Part of a small language model's weights: 4 heads of 32.
Each number is 500 + 50 x the weight over its row's rms, rounded and kept within 0 to 999. Layers, rows and columns count from 0. Numbers have three digits each. The size before them is the row's rms in percent of the matrix's.

# down: layer 10 MLP down (transposed), 512x128, rms 0.112, rows 180-246, columns 0-63
# gate: layer 10 MLP gate, 512x128, rms 0.113, rows 181-247, columns 0-63
# up: layer 10 MLP up, 512x128, rms 0.111, rows 181-246, columns 0-63
down180 104:472440526359478522492472449472464497475519452518452568557540450504440490535440542451410468592519493461395525556560472590517490502478541473513469536502535548538369551478464448469510490540420564
gate181 102:506582535622535382541440497544453480480444500499430473524462483533452546451556515537535554407580434542486430591516534505502513450488396523461666536419526569484457516512450497527485534562543437
up181 098:487442501457445516497561526477426518567553417590497405414515406470472483443541396391451524476499512549390518520610534487550551530471453441525461487464427510534470481541450465496521491455566490
down181 097:492463534316570466536503508372451427420554471417498414503500604470483437509498454537501472489483513583534518485517432548498588514526541506520450484564497583496491494504539482557474506429488454
gate182 100:547437531465423512488450444574498510486502467336552510562496507524476457481538503435560459493446644449525427424460559518506530489533512537390512508592463504497496490520452555525466460518538569
up182 103:467469480495503536485549504549381503511443453443465500433538581524525469510471508512529513406544499443469475441482510602469506443543536444525444472509419528538481499521504573519526533441402472
down182 100:618452475569530498592513525507627514510472473548457472563479512495427494518527476415457507506531507520523630493516449431505488522453556542485460514526473513539532500543654589472459611442506482
gate183 097:420595395550501524476491574494510442450597521529555500451484456532490457532448485491485533561486581470515494500483487571579533563505469519463540498432417575514462487397480550473461550476468462
up183 104:470539511445482541482480489517476391489568525489533440426463579510498458510536538498485543525511461432499323495532554507536502534484524524482455629463546600533511439629427571456446578535473499
down183 101:542550509428490555412495542494491521574497526504473505589470420413429425519523476554391522466596534434509552598524454516463505479539464494492514498466481530506388551436536390477536499507551553
gate184 099:493448439506468468597465447528493421435538540571468537515579489547563456543473492515475438519536463533545521523423498529507556458521385454666511522423440443535403529455518434551498494411570475
up184 096:470498493516466615478439456540444452509457484512522449511404568482583518566469525444502515531527476505482411545481503461591353410569541527500536510453528455520446498508530439456470642498542550
down184 096:535554535469543512524497475405460556549522526505531496547465470522655510495548558517532519546466450474438519445453465442469469552479528439515505477486591541397543455467462526571401408518455500
gate185 101:540450422489637477480447463509461494514465495539473517506594444566540435451570539478456474570401449468436495533573527532466604484502469455488538531520515456588562590531501560439523514602577497
up185 098:424520479578485515440496486525499400531515459442503471425486475427515543514485537467470408376466526543474546486519604609418577459490475497485603529651464559369452551539433522510585539432487438
down185 098:473482468482486500447538474545518536538469454502559552616563511516570466455496575485558596512474514443467515474540502533447560549537446413541433531542502457522522339453533518527470484461480591
gate186 105:440510486540502547482480488448463465406518479508438540576514505490543449567532546497533541468517509584423505526502451548463513483545472519449515564554517446544508489526534562440482437574495557
up186 103:558533483454540511491563556557484465512529473478472527520412533466406510479555512477589431497490441453514440509526509507467463404459473495445494539520586507554539538434476492516524527421544562
down186 107:434502490490460532486487442380497449472516538436431449453559558569537431475449471489436482565533542480568462592476493496465488541432621492492518487404552534513484523495489569540526517463499455
gate187 090:493488606529478503588537463516567456522447543539468546498482496589532519487543411515465487488468536519492599497522535469460422426575435575453533499550486373561510542473532463531592496515562528
up187 092:526544402493430475472441439343515508559525518511451473476479461502492511476480451538454448423563556492478503482473481457515514518407521535461501585550457632609480493488574587457403489444445524
down187 095:529441543525629538482568529628511505478515458523407539509537461486484502482475546441549522575451487520469437474572439539396459486543564488534488478400586462415525489531413451522511521440495550
gate188 104:471497458551511471475548566587555569386377463500526448432455475461540491511528459459460511513542515500477621485469487440414509504492468513535629445525451433475548572500529459573571505401517485
up188 102:403463508480472568510497448513507470506577512525493553576541405513523613576552439518483560553509494466541471515521566533583556503507460552396387605507582473443502443602510471467478490554483470
down188 107:499530536448554502494564438399430498536474497504517538551542512496528487570408497466586438403523432510463527543453442493472562473559488463476507545499511456480503315629425531475551504461446501
gate189 101:542445615516475453498485631448470353480529481549484423544580538516479487419493490516521484522503522549482541511488482435571553505561491416507438393506547565559425533482520487539570545479501479
up189 089:523526528509468498555449551496481530534497439528491360525483543559548489551465541485528458511509470491454470608541548445548504497567503521523423515556451426371383475493487539585454539418603433
down189 099:512534530545525547523524411546501544506462532479438541440503489538556424428523455528523500512418435478602564420469465577524454522424615497434564596558543556542538454492509511549522514496563552
gate190 096:575448566430403522489506552553501440515475458460563544540625457526523437489489572515469510494431474496472474562533485480442589504531509625542467521555492490483534514492537557466488502475490460
up190 100:499433641475444503543463498535469604534402551509544454528579497478434550528542502501508456550517451426458573507527448457490409441408444424503473524536458493393636527536501496443486503486529456
down190 092:521580438589569481532460439509467521468490458530476515412455479543413466482489429508452505519480558570483433469504481589556487514474493556449419448498437544590446535590500481523511415493476520
gate191 098:472584444397470497604538520522519440467464391483497479470532493421489505509441558521464551506584480521471494508574581543454496561524445605474463478541441480488434623576503562388523402547568538
up191 091:516473576574473468375613446497506472416604489447570441451471470382458406446490520451545514445443404492501525483458459489483484509515517599524568537512494505582563532525541444477503397506470536
down191 093:435484519402515561452463549461454443472519496505549527532525539479479455510516474514516529432496528538549390447581512471437470467404487491473575553497580536548520456510514493467415563491449616
gate192 109:474554453520555476483584471503433527412485477530585508485542350537500451534537431569528402501486582473487448472512434442456575594539539529519512486494449473456413556498520456568552439517528531
up192 112:555517441421472502474616542390470533518565414505541527469414396504489420533510509467443481495545534541507545514555455508443458530437480526569540364521463474425496452474496519420511498487447484
down192 108:491514528479519566467538432511461556521433451500513529565591406592490511433510555498533496526512481405475513405585466513373548459438515472496419496633537535466488505483525357459470489498518474
gate193 102:532488547501540485523504505521512454483496580539467457490582427530498486443514400523474428546471615512477530506498567491503584404527434551503463475579441496642449559509556524544454535513376468
up193 109:476552541551463437520433588524410473477498540473440455439479516473436623479577582462504544418528477524525531534457458442552520443518515577536542428516445520471562476530475435374518484482485611
down193 110:484473482404463470503457555457467569564528442481482544491471556517516611528468481464603508503483453539557491463555421459446491589429507455493500543490517447447444407519527523504585391439405471
gate194 102:489454516525494532498489405526436616454581507554500444522478506535381465524474507557544567580412551546510498491510574507420569491594464449468455485515502493429502383508504505498462465512555478
up194 109:486419530417418540566511466437529518382461405460468513523483459459477578539500497448512418537490491472475501470504437540510519545434512498489530463450420468607424523489507607553552594488552442
down194 095:529527493522396440528562510478534562476511498524493455551555556411604477613512560540499487465527518562487538496569536391477471463525510449512574495506540500498544556490526486564534452476462492
gate195 106:424469514432412462528497554386539498460501476510408565507629507513552490590457629550484472471578472514551450457568497474448554525547462514483519420574578517538473505469451482538510463501460529
up195 110:565549524499443592489502455499482526457554435499474401498580606477466527497532527457434538554498539513494530513447443492538467460421513441523462463538601561484508495461543588512465628510427485
down195 108:504408576511555497504508466465484501541575556400616520547442523522459504511514526421504498578501451454467461526540484477564479521452383493489449565564448499581477518552473414522594433441507471
gate196 096:491483478464471435548493457479440519512438537369502514438517486465496455564511438482474562491482585437570499559483512458556446489528499536513525504505546457467505548416611460482416529491530398
up196 097:528525507515475490597556515521518443444501576512482493432384404497513554563472523453544440516542426480578529524414519511539584503551472451534503452404408565393522538436564511465481371609499465
down196 100:499512479495575505546437532508443543473582404547483480477601497535500473466549511599483575450460506532512515431550431476471541544419562476614525521546519525510519525621344479493529471537509505
gate197 098:482566525489428525451545557557573505432526393470529454540538469512443479607507587593624512538435576518515458464435559521521509433520498601580518563506594509540464407468512446563492435490458528
up197 111:439444534454541444457520574500439514438467447490537482465484498397476603462501439494502481514519518547490460460488415496433456549570455445511470499573504458531548489459488459530537455395435467
down197 108:560504557543504517500552490424542504465449516531603524510518486533493530578531490498487578429490517496449563555368455509521506516500600525549520507563407581498502562558507527501545568453563441
gate198 096:518535491435575491596510546484464435447493457587579540477607486464459544506503551589519551553428507524491518483462472490502529567437503541442604512496440491548480563580577462564455476537496522
up198 090:418525488542529497531501472491548532401482539545483417557489457408470548401542543519525494534491426510383415529455537543537460569528425484537426522553552511491451469453494463474457496522507483
down198 095:501566549415469434446426435451538556475487511488411440484512542462638437592490445486515486459543612467404533511507519484437524456446528497529520513488537469510550471393570596582526547586461484
gate199 103:500486419516535579554511465415443564343492436501535510498411533549435513493604528518484545574413499553441465469594534533471496515497513610507496509510434460482443439515441504507517527465447493
up199 099:459517541477496413535460572502629440463359514498457500470531480527436503467517494576642507541538449547493392425562436501531452504485444511558484484497536447382526453598516595568514506472552532
down199 103:475477529565510430465439504505560526501479503497464544392504501440580478487502529392547612534444412482526603567418421505541461457416460535552562553458507560498563448475503440492519453560622509
gate200 102:601527485468573404503546548419516548459516517480426400474478377442515541563525495542451442454486591499485517486568461574409495606442508535558528469516477465591469506554562515515454537528505415
up200 099:420514505537453519484461531558501493507423512624516450483539361470531414493411621479531548447527438510508601482572512523499533464486496503480454509541483490511543561561466476491450430524448477
down200 104:422514472436361551472474431528490540466459457532499563450398395521517589553570512493478529459467493483433460511451445432570518546520526500446417443500497411425498582458528422509448507525440523
gate201 101:459522485415518475509520555527535495539395408482532474493418488594498519509518462427562501414488548513533501588495497524467556381525555439477472469528570513523461493599563486484612475480511515
up201 096:500491564477475478462491494465476572510565490503479509498488524569411528588488407590515496423557512509467505583403558509517571460487443522453500485459517574493482525411453572435515516478547537
down201 100:491548489488527520441499528599481547444522525489542363535471480579490469523490507528490538421584506550597448483523513605545448506488532491483522497449538523533475577419487578436469514460565549
gate202 092:488549535484551489572450598530415442531426491429515504420539455488517551478474416434490443499482539480490596523562552461473500525486519502448499379551545510453553417496531531507487485498450608
up202 094:527453434438515583501521591565428410518487482583504435438564503457537500470544526461481457544523446501394445475465530554499534404461437489520438460510410488437442591428509489516407433542502521
down202 090:450459536463513452481402511502573546393501502521491497608506464413511467390547523602531536529402555505470450495502497471513471479534511438466500559386562471575495633455512519462480569517504436
gate203 109:536499519503483514442525483490367550509524475455501381396520447560461515493408622468467439509541502543464438587528492509508548483601537475561491518557474524523428598474491502509555515620460550
up203 105:436529511468482543491569451545508445456535491509550517572519460479531454600514554473473465459576461443491505481518486456535548607511491447431422521562629540464556492515529429539526550465563532
down203 111:462479480442523541586517483492532487489487420554411540466510398573447480482497599534541524431535466490465482526475497420428423421500590526552463501494362469540472564527433565558491418526547591
gate204 097:531558491433536612454381516443531472499544408490455462529490523635445525464557521578418480487484496549552414563462442497479499467665423558554415469465484510521546507467530517489426464501554528
up204 101:571541540417514452514445495503486460478434511491573416495502509508470609490403454489597536494512453504505454488518496571485523490428535403570442554534606553510536489554555495595395509539535519
down204 093:437393471530551502499526473537471524520520603667569503559516535410509492554472547457453531491460556459503502510491506472546480467513547508427585411484617525442384443519469533480575486475497581
gate205 106:540558569481504464514500383493489500501472439474562400526451475482502520497464473507338540508512532477551502494537530484495573475438541533465553496556462565480537408477522427487554462496665592
up205 112:450506500435485508526564525461375404506581444533501480415369559515481551556542461529537537398434474554546444544569476471451547454494509520475453507515402526413389483463495567453482542471406405
down205 106:478574397453534445582495545461574477451543553454541456436451495448481574444428522475512435448589570573499486475474469452480569527500561467422506459458544432520539460492491474492426476418505502
gate206 100:476451517526547548583538547514497443406400550462546424511573476483418496568445437454483611512488625568506444519483542461540620577454460548415534523505434520480471592487589491463490468569491447
up206 105:516540616440482451519483487454556502480522550444465478503391429497537497469452635477471536457517526617423556552448481535564506501490445528589461411476479418513413509481516436530513554487450539
down206 105:509565509487603500547447548524435479502532576546591480436467457447467452583462437557444491546522632547539432456488529510499568543488527458489399532479398557564421483524546520389481523464496450
gate207 100:474478466537564569460530500542503512489478482487481427407528473482491424544542446537552434507384509466479588525542491562436509454501514385498460500458507534500560519390492424508455518484564546
up207 098:505498509446515499561538491521413577539509500533488537507606550467467467461450507555477496535515431472500505480574519543490490479567505596509462507545516523501544522586403410466491612496443489
down207 097:493449499446421550478389504483528447444502506463504469521386561469490625452477522467509475502564556552512481514483497394595523465560489460453503507500451534586470514438497608472551466554589589
gate208 101:537565496542525412478522466524509507508494571486494465520503531571482503465539532446458609532531499436558571502484491458426589492536478536502492451542521506494446449478474535448534462468461452
up208 103:495540501523406552466498491538495518539546455611507467479577524446525481516478479504547587487596531561431500477522583447461482508430468456455497520444553616476445467529497493491399454490559473
down208 107:515482543394498499494470665517486518480523476557424592577479487489498580566527536564481525500512554521538554585553485463441494567608420459513424544491394517478554441494538566455519538516522608
gate209 106:480478542468491507445503489492496560480541420492509436555428447479500534566521515620534592530528612588559510497526465496429478545548480529434507447552463426528472466469569588554416510388557451
up209 105:477485514481482458532412547521568482478527501465465462616473464432448455522472485472395526495539460463512535563547594519515453500552489402507545491501561529527433484522491563625504558500498498
down209 098:479485519515509611529482494482454591515531489474408509468468531507594495463454508516427499464426511518475496521593543511527524504539444454483512416594439487501450458397473570514587553452484451
gate210 096:466479460513473532525529562550534392501462514551519613508530496527489460625502452525500514463506516524396420527603523447499519524497416467531458510523523451542568533513425500430523478532538518
up210 099:629519566508453536506543552556564466543515439449429585439580489418554423469505478526452484466479425551544548448463533453533424439471507515558463512446509496585473446498444523501526548565496535
down210 108:419553441471521420505495494455493437439429515559507530538436431506437520553505501423462566507442570507436471589587517477538540442522489480509472451623577519461563529539441401554530484523507531
gate211 095:367424472540473574577541463503538513522493458495469524480456464465475532544423531530524593534507567487569586530605493523513530487461520553462502458516450539554489458487488487427520418508451503
up211 098:462540548447475547557421468474548522479503592515409459606551576429506474532505465434520542430451549562419578476544559550531490500511476532522479563539559573494526569562519536569487554517521449
down211 098:574558523452512445502527490509418481508472512541527500428439376530491448566527482556554504540524475464439430449468453460516480448479500475494579439479558534506421549389524591409434535466486475
gate212 099:488483485469523480442529562486508504533477522541466479479476356506512550637528481552543494506533553470507474487512574586536578517510519544549434582486558490450401485439419427522460479515453508
up212 095:452462526513479515449475526502437511477415473550595515472521511472577589383502532529510468466513565491464508522539505470440393484470501449442546484482425515537507492564434494576476434536451464
down212 108:513508483547502491452454553594475441487518461594503648555499603464500520486564453479505482433494497471506499480579502463495470498517507490506549475494507530462509570437421482509490517493555466
gate213 092:578535559502413440591560480411469501413478526518520411460530529594489525499507462461463512460503462466511429455502477444519398542474498480487571488393521413387492481544485489476452579559502527
up213 090:531491454527434383416526434444519466548562494486450528583482556516429511469534398484424536491512511427510466569447506552516539522528407546542427537485581573513457427443458448486488509464445577
down213 091:496447475524513418508501548613511485459437548513456442523450529494497484619521485432602517436456468512558523528468515508606627426520422453421475474567523532432458492454559571479534504534500509
gate214 100:504489551508510522502515496436506481407417552542443568530495534467544595513436509473512535575489557478473448562512534514431476451493496469460436441530424462574528443497478516505554589448502484
up214 103:544445570531486528456493510513468515534454434535485422526430499536458427447504501475569493542504554493554549492464535430407478495443498496577551501495471587451474516510484481554573520494448448
down214 100:491519449482522518526524473519596515478377504460421553514500520523444534429429500494682461458464496516501583481483444446517444500534574395478564485490520530532476589542610400507417576472499523
gate215 093:533419565459456571520566486440454455518452436466521471521563497391440481495489486472523450539488478497461474513469556519549510410548431568532588559442552585453600543509531589446564552518506502
up215 093:523539415430454481542607499447434510415468511402471513523517509524504462512471518377527491483537505452492537532466487450529509540367417543440547494456470533556538525556451475408460638470455571
down215 095:449454564468515562487530563524522488439506500544499499571456474496543470502448531605489456520547473513516515479483627542451435518556523521504544497506539463515470562500464541538441440471428455
gate216 103:524539521529563526538528516422479545465496406581414437492491519541550456439611478558447464453534540501518528485477535467427540440477390528502489491443494573532501536483488577445475484599562477
up216 102:489531374469480469492480437470447519531478505511553525556465542463531539458556569522483491539605497458438509365552437540477504530420472494491587478559500600516421480531496436543487526467535484
down216 107:505466543469489471564474558551579514553567433436502398529474456557533414474476444415512573459493513465471497518404496427546407600484445433404459461467536484400407557474459481522433460485493505
gate217 105:488407460471541557456469603467513471506478459507454392470590580522545466619479530501495519422583480636466416423464483493502477586460453445435514397416548497463453505561555539467504508491531476
up217 092:480476533558618412461507544606488501461541505526510515552472475490405500508512514466599405397482521460459477587454478564489579408472539471346442531562500500453493456511444510462578490443488492
down217 101:455431629545519443431443520412430536376502430530402475558518510479493491524496466493466526472467459576510516427427457518514586499555567475506539546478581479538531477532563564517468473546509599
gate218 104:555530596467414482590493441549485509510424570508450507427426493487547456550485480568564490526500516527451420480507548576528512499562654569460464524518550546516494539476527501442499455500425586
up218 106:468518449472530439537501473523456519523459527436518486483441514480476513448479582506481488462499535464589458508548545535467474490413445473485500534501445512493554550438579585561396426493467481
down218 103:574446484489394565528473426431484532490497441496382516473486495568529494379542528472514519477438497445497497479393509551479478461541683508524529466416523467506470561494570528519461517575453549
gate219 101:536538490516488526497576541494411523508351515450473516486592440487487564455538492543493487508578405488519448526604603529579554479518386391506602544564556486498473504469404450530502522546522468
up219 093:531441478530494469516545493522445448482496504438434454567497489451482523460454567550434428395430545528583454422465438481488568555547448414491529475577509495511457535503511506527439531509585536
down219 101:478521479480527473495453558460490431411582518558560445480480490477477444542388455557577539426569488577380455519510518483455439446463498546517574499407531513500598445460513496544547529449441534
gate220 104:532476555554510370476446465569528514391456497513509511472544366550424545491499497558500507499578516572490556486420474522464592584477465496599463537460435527443461496444528534466511429495495572
up220 100:547523497517538446491442497462468545503437524442446532488574509452449505485492494524464576556516478529565434476471432535534443464497601426613436534447540557483485468522510404478466494537466496
down220 099:496544511578531555465445477547464619472535445525475533550461444478449537471533465518438579500532388609470592560497493436433538591566484490528490567504502520499520501444476465453511439507480527
gate221 102:480477538433474459404443511557593444478486527526622501488498541519502542533558523569610530454585465500549485553552502504501509514527494480595504503516418484526468484488510467497460543483496518
up221 094:479457553407520526531505477497430464533478550509526407551490447555515404458501419550450506482505505444546568443581460471593564482437528505563437449547463499447424458495544495517587564440540536
down221 093:484555440454598480402590481432485524603466508542524482477532525452477506486541447395474510507468516509453572509485544542486561455544485511494433595483449482502557356446498497472513401500523464
gate222 097:538528505539491549552517421535529531389500501536563474475554516505495554546489505499543513393468517536484477567462468487500470541523489560494549547574493482473480440457509490531567563620435479
up222 095:434465592466449502491497510593483495499500498582536492510479607490482485516450562474496483500510506515479569506553618502506444430560539568503523548569418488452373564520464421532561527418444458
down222 097:520500519500481485407499573502509485544463574519438457514531593437532488525437524436531389487479428487506582368510476611524493493492524475441469433505511457608529482482463538487506530461436520
gate223 108:479553490402440510605457493509485547480505377479459434497508477445489476557515492486400502498527545432551536583535513470486485491558460437472457529442465481552486526442472509531435513544494584
up223 108:436421576459536537469570506436510525466577480444537480525474530502432474503467560569477439563488421403433397509433586469464521412484452455447521488538371518475460439494538440504384429550567497
down223 111:530455515460514427439458500603453524485455440461496526528542523508443420469518473352498560377497552372517501468543478473467487453542573473524525478474531429520521569556428488520526543519476545
gate224 087:568454532520477512516516534490556435446470527474380499480560541486642436457545492538550496502569461520427531500486506580448467599559567430522500499518475525496498482525531453513519443535316513
up224 097:478513486459540504500533497503405488532444454454508588462539557560489572547489455447545391468375503503520481529590540434618514422552516473547593446524558482451534474522568453502502483428597440
down224 094:479564483498444470516425468472467588435659535507574447514489453465543491632502508440536426554497545516502543493450433482486444438513386462449508530373562505530486511482412451461517510502535529
gate225 103:470559483521507540473487436516548470409524415507432524417440434526470506535483469549497537468589440451462502518453444463508482437505544516466588513566515479546487480623477518486505560509587567
up225 106:624498514592421465471538505481505408496494464502508510399556484405424568483432470532482447526535529408466463448474474525518511543460546522482559564481483528457499515555379545547510493551486552
down225 111:424618503483455485432496489490523477582507438507559472543463518495547425477515471520435545546509464503462546563540463444497542444411444530461339590459501506608435503517519503427516487612395447
gate226 113:455500504464604476451465534569583474524532490501442470505543476509489492508499578568542506555542531624533478454503541558427537431523495473487535517456508453563474563668534479499455546478504513
up226 110:578537465507400412576480547543542478501507555452464528537545518528448500475451482508450562425520471554404566528452487487494580533448521512519515443535445461508487649522414481506505575442366558
down226 103:573567453491448472459586590444459496448498492547597540535549503419497449438565519571484511496476442558437500416517552534582504408561490543457508466531458494444471519479483568460546544542511549
gate227 110:530504421457529477475433437492426633395490462496568522407458499486455520489521543500466499571443501407463470575564490491533503476501521502460439479578528408480443437540494392505496421475429523
up227 111:497534537407468480503469524520522536552474427444578459508506444471454455516468559547551482567478478463477471465488507510426516493503481558601428559499435580478501619586546539527430532508532406
down227 103:500542431531478454442521437498507546592499562511476470547501411556467565342566551506518505548458537504424492457431509477463494456516568438537618573481497543502424466459497451451505422600489573
gate228 101:575532555555509515623524503418521445433494520406564416389416526490477501512507472501460461500481542357457467484526576472560435443450583488524587489474536534436459512536470466527491564506446460
up228 094:534463550466554463551561429486513451595555471474573504510544524486564559464527483470506513523561493374523439501438511448428525565481448497550594529451489498468483501489472507460421428488464560
down228 103:547558419437565570482443544541511539454516577545519477440401484502544588456482518465506487495516513438542446513490537446414470509527497549476496445503455468458479366490527427503436398507553546
gate229 104:560481477493516515544553491441487489473494527469502453404547528474505508494485505535489511404518465510557520558563434480427531522564657496510491553546438460561536460543507546448544481551520412
up229 107:499499474559465362577472445483446481521563478499476454482459482504548547395602497488589600522555559416455481456499479572481472477479462449553561555493489476506503507549492524481545470422474444
down229 111:481485510596480512504487565473576479485513503413444545462558495560445530589594494538508451549470546465539534611536505554457436490451538490475471600469532480546535506487521422437491480582490574
gate230 105:442554568347487465453462542463561518542485483479482460418578453531508439532539491533447496512489503552523455559538560514591502488576508529377425557415508447470499384548458516435393586555530382
up230 112:428585484517448498506525503475383535471478585463469531473559464425547517451468557466435579482362558426390491474498485481467581497509631438542557470523486548500487468545576488483573535599414462
down230 102:497415531466540533482469545611504455513506506501529557574445635492509523570527457462576490423472537458490561520550387478590389524473401459527435471462532481585484598502451461472498480514519628
gate231 108:458458540496500403485509430524373519528476529449474464411518492517455480543446475469539462494433524509487406492490476481415421473544517507485431433506395492524428492483602560482445577516534510
up231 112:562529545421451507478504576530566566545510501571512465558575485493549474528570544532518481454536456441484541519575501532546496497512369452459562532462519484515501520515545562589520475538455487
down231 108:452501577544465521528424477470568508439411566524416548508578466456494605539504590506502475549506504576435421512481472445491460477574535456541444617516486480555464510466599485471427530585498433
gate232 097:513505449522499590604516451478446525539560538458509516498481478504540512624543471526519527473450629529491486541428547452546487617514528644513448407540542491541469423573553433558557490533446493
up232 105:437542529495450445380613465466497465649488450548533493578504638421377447503475586518461485574534530472592526463470517477474596472526482553514576503552497484514530508479537521525513512543551478
down232 102:516466427531554420478484516517448574594483579506482458491498527443460467429472443492473514402435490558520478531519556541504534482591493485441574565545436395495517465486489585568548381475533461
gate233 096:505529536560463411450495483500447538471519407435511417477492522554508507451465491473470468516492472572490479468533471443529494508452514509489498508503461552465528483431416557525420470524533469
up233 089:427480484550550523563526586498486456543596507614468461486516555572575460508614513553533482514482516443531484503487486535537505456528381544508563549425558539485467552518454451519536465459517616
down233 092:447528560477511520511524466474573470557488587538486534486469459600512435509497526487528459563553508524536543497455479467452588451520451406549483522499531516503436533563516374514471522489577547
gate234 100:446526508489515523552436478498586456565492455403436452335529502431458542475449485510541490399528447571500504505578577521426573497568518400518509521504493473473444491476454462456496551463499532
up234 096:537561422518496474502510542585472503521569615499526554472469541482454547616451514600509549535523571487579479463589543589522501529510516529491427524484471433591527439588517489507510483526563480
down234 100:498432538540473459507488519537579434521561370495498467578534515479495585549473479499515515575532552596391531493445500461476515525579543560410370459502528489378596513528475513473488490450531456
gate235 092:526535493510480520499504413563483426490504565575483466475491430563446448513527430549572512446565415522455505454571422516509581559484516479474450485583460429468574533589489473469438455538483529
up235 101:443534512473391486530461521543547412443406498534445570542530381450599513515467560586425488529485565499574494478478506455417515521437536419498478563536548510428522465590458478515548558534581517
down235 099:561475481437435422567543457471414446486547440564579451531507554559505449551514544485541532519499562594480453518530540530480521500460402507416524600537516610524472436536387555490563488467481408
gate236 097:481494442652576492480510519482467537500530462604586483498534433502559583525582497496562568594515466511463469583528467520459532427472538612496536538534500478502550388556514470549556500466437420
up236 104:626491522485589463433467473553564519453535523435522473539452518423457517525496551561549484550506489538459497469516542477348465495562550591473560508492481527444535445495514461551483496597611476
down236 102:409455563437478460522451486576451476544432507523510430482396526569514512494460519571484530472509476597541498493479490548488422555507514550507405503471436457516441520498629503451478409581587574
gate237 108:571536488436448454586550499508538451479430507441540510432511476528566537600477433474539550485600438495429457490542492519505502563463458476571490514555551520564588496559556557486464575637533477
up237 100:487506507476471497518499528526521504565460449494482515507533544552494507500378407493531551488498508585547555540517476412534465505481472511568490491548630585442549509550521458535468514511505570
down237 101:400521457471477481518570561475589553497458508437477575472430433484510504428493525473571508546573574444485483460479556421419470466532527518538490470493463432521569538458530580438442516580494475
gate238 100:517474467479501489405509522521476563520475552419504413498522467501488455443533557463499600514505519513470518443489575530533406502464456434510570475493594467479488500479461554502483574514510566
up238 101:515550553536506479521472552438514461549542506442506423470431530473525481457521544472498472557438467431407494503526463510432466401469421523567460456493444571421473473498508404430574456518556537
down238 106:463431516524551603554495577504480466444519525482472500611540394471419485408453494473470550491507491561406500553458580455497455506477402575465555495596457494580471537497538565510390530486533480
gate239 108:417502450558498441563516479487531493480505582395511580477583544520443502448494552533629407539506524453494476533527446464519522403615450486499558463540438434483525545529541485536511502516465512
up239 099:444468418415476496513412536483457483466477508411571499534500587571439513464552489586496531436423555474460477437485373497520469501501445428534487466544507452489496572371502552433600456501480524
down239 098:481528486524466502502496585496477454553520416587482532411518485419459406465481548485566587562531525475544542501454552522500461504556530482481516550457554566524504412524468480579406550581513479
gate240 100:500475546516459465490550523512472502416539524528582493418546559531518522520500548487436529535531538520412454506482554530479507502476532488504410522481503427501462594460426463446473480525378486
up240 102:538495478497477462502467470474521548442602455498520492517470391502545599472515480527509494556499593493473514440466501487560434445565543482493497384603458407547530557519503443551504444512507479
down240 107:605515422508525557442475552511538485442423484458577560443483469487413465491529404581433451510529498469545576495576531554514402469537433412473436554438542551466460388547516491558632483493598508
gate241 102:487478454552607493563473444477465584572471503529490498460440489459469537430526494478405491503468455580374502512543421453426439443477549501497565533536499345507529493488481436523415495502443424
up241 101:496502505454556491565606617451498596514504579565458519625494461417523359517621459503491567500465548501444583511526539439487539567462410581517533472412523475518444490474478452447516454436503552
down241 102:446511535517505399434408484460555455406507516532551553427514573440489652544490458496463493476487442501499592582544542461562462508493474427549573457555532415466530440524539593581453567468464526
gate242 104:580500524483518582465508424598427517503528604538507398530488450550440410485492508467508505582535445483550451553510477526381478442540411511446517512549482457528457444539463468497494406545507473
up242 102:505526381500538422547495555531461509460524531505515517429501591585488492561420499410530506490466571475526397547547446466542505445489480397512510567553461518472491458630549521545555508477498558
down242 107:508466434542470488593516509490438586476579583539513515435553450513476509499530511511554476513480514494543493468372576500573470651546439486421562435579487488518519576558576484560535541485543481
gate243 098:484507454539455510526422489540483516544477446449406446459509575561510516539522484494561489490499533484497451474546535474432470562466425490460502412475533491476464498532356559479428519471448569
up243 100:557504456462579486491509438526435501512607523425553512555514492462538467498476401516563543544552523554526508554462416563419477508554520441500567536580483459507529449333439502492532490407562475
down243 101:516544452609518519569529489508477510535567508473368503567482522502519502465531518543502530492578583547554510460554548482450507479513485492518407506434518519504468503397496505486575507550402510
gate244 097:452464460587523452534557540508532430516562439483555530452463435455518449565520408531490610556553466561460452464476450446582535505499582453553549385493625567488469517443399487463578619527480483
up244 099:565520493513423501460391446532583535584558494469586470514476483503580569471501455497480493530510464435473448478476526486536482474465504535438549534489415533568559554529408508498515388513511476
down244 102:563442505465446576483529500543523462493433474526476465406467548524518510468396517480470379479511537455561440491512424478549558547528519476626510477498452483523574510503484464548458370460503450
gate245 101:403523657514470463457529502466478609542515504495500431498509524488523523433554527455600436422502487471442390414570465524403540473544531450561486477549482503547510495472444530536476528559463519
up245 096:467481588512546561488470509543655508568495487574577463444583535440537410484471475544483547476473495505528496539601468486464479495470491484506541519456509439500535458542416505576432455543499427
down245 102:530500451460504568462435525488472520402415434460522593514491477581451493429593514409435503510527539522540532507478524524561562500519599473570474505539457490519530485575589536511565471520558466
gate246 087:492470510547485497537452419520526532493471471472437461504524538518440663477429530506458567477448488529489529551492510522551493473550460462429500511518386463471415446598551515448514491421524475
up246 098:465609461528463565480541501451504542454531479449512442523505585451405460532481470438469504419544481452441541347505419520566513600440458471523521446473614520395581468510519569551426439536449444
down246 093:562511554402494464523465414548548475515513529531547473464503470356482523520572450435443488525534503521500509553535617525470503416581534434530531517481361484529460504536522428456474482560543488
gate247 101:485548497541455458557489481598526622444494505481494500520354568403450560504516468509476514554559461466513556590515445512507496482460499549497574507491499579505494451548457550449495513396475478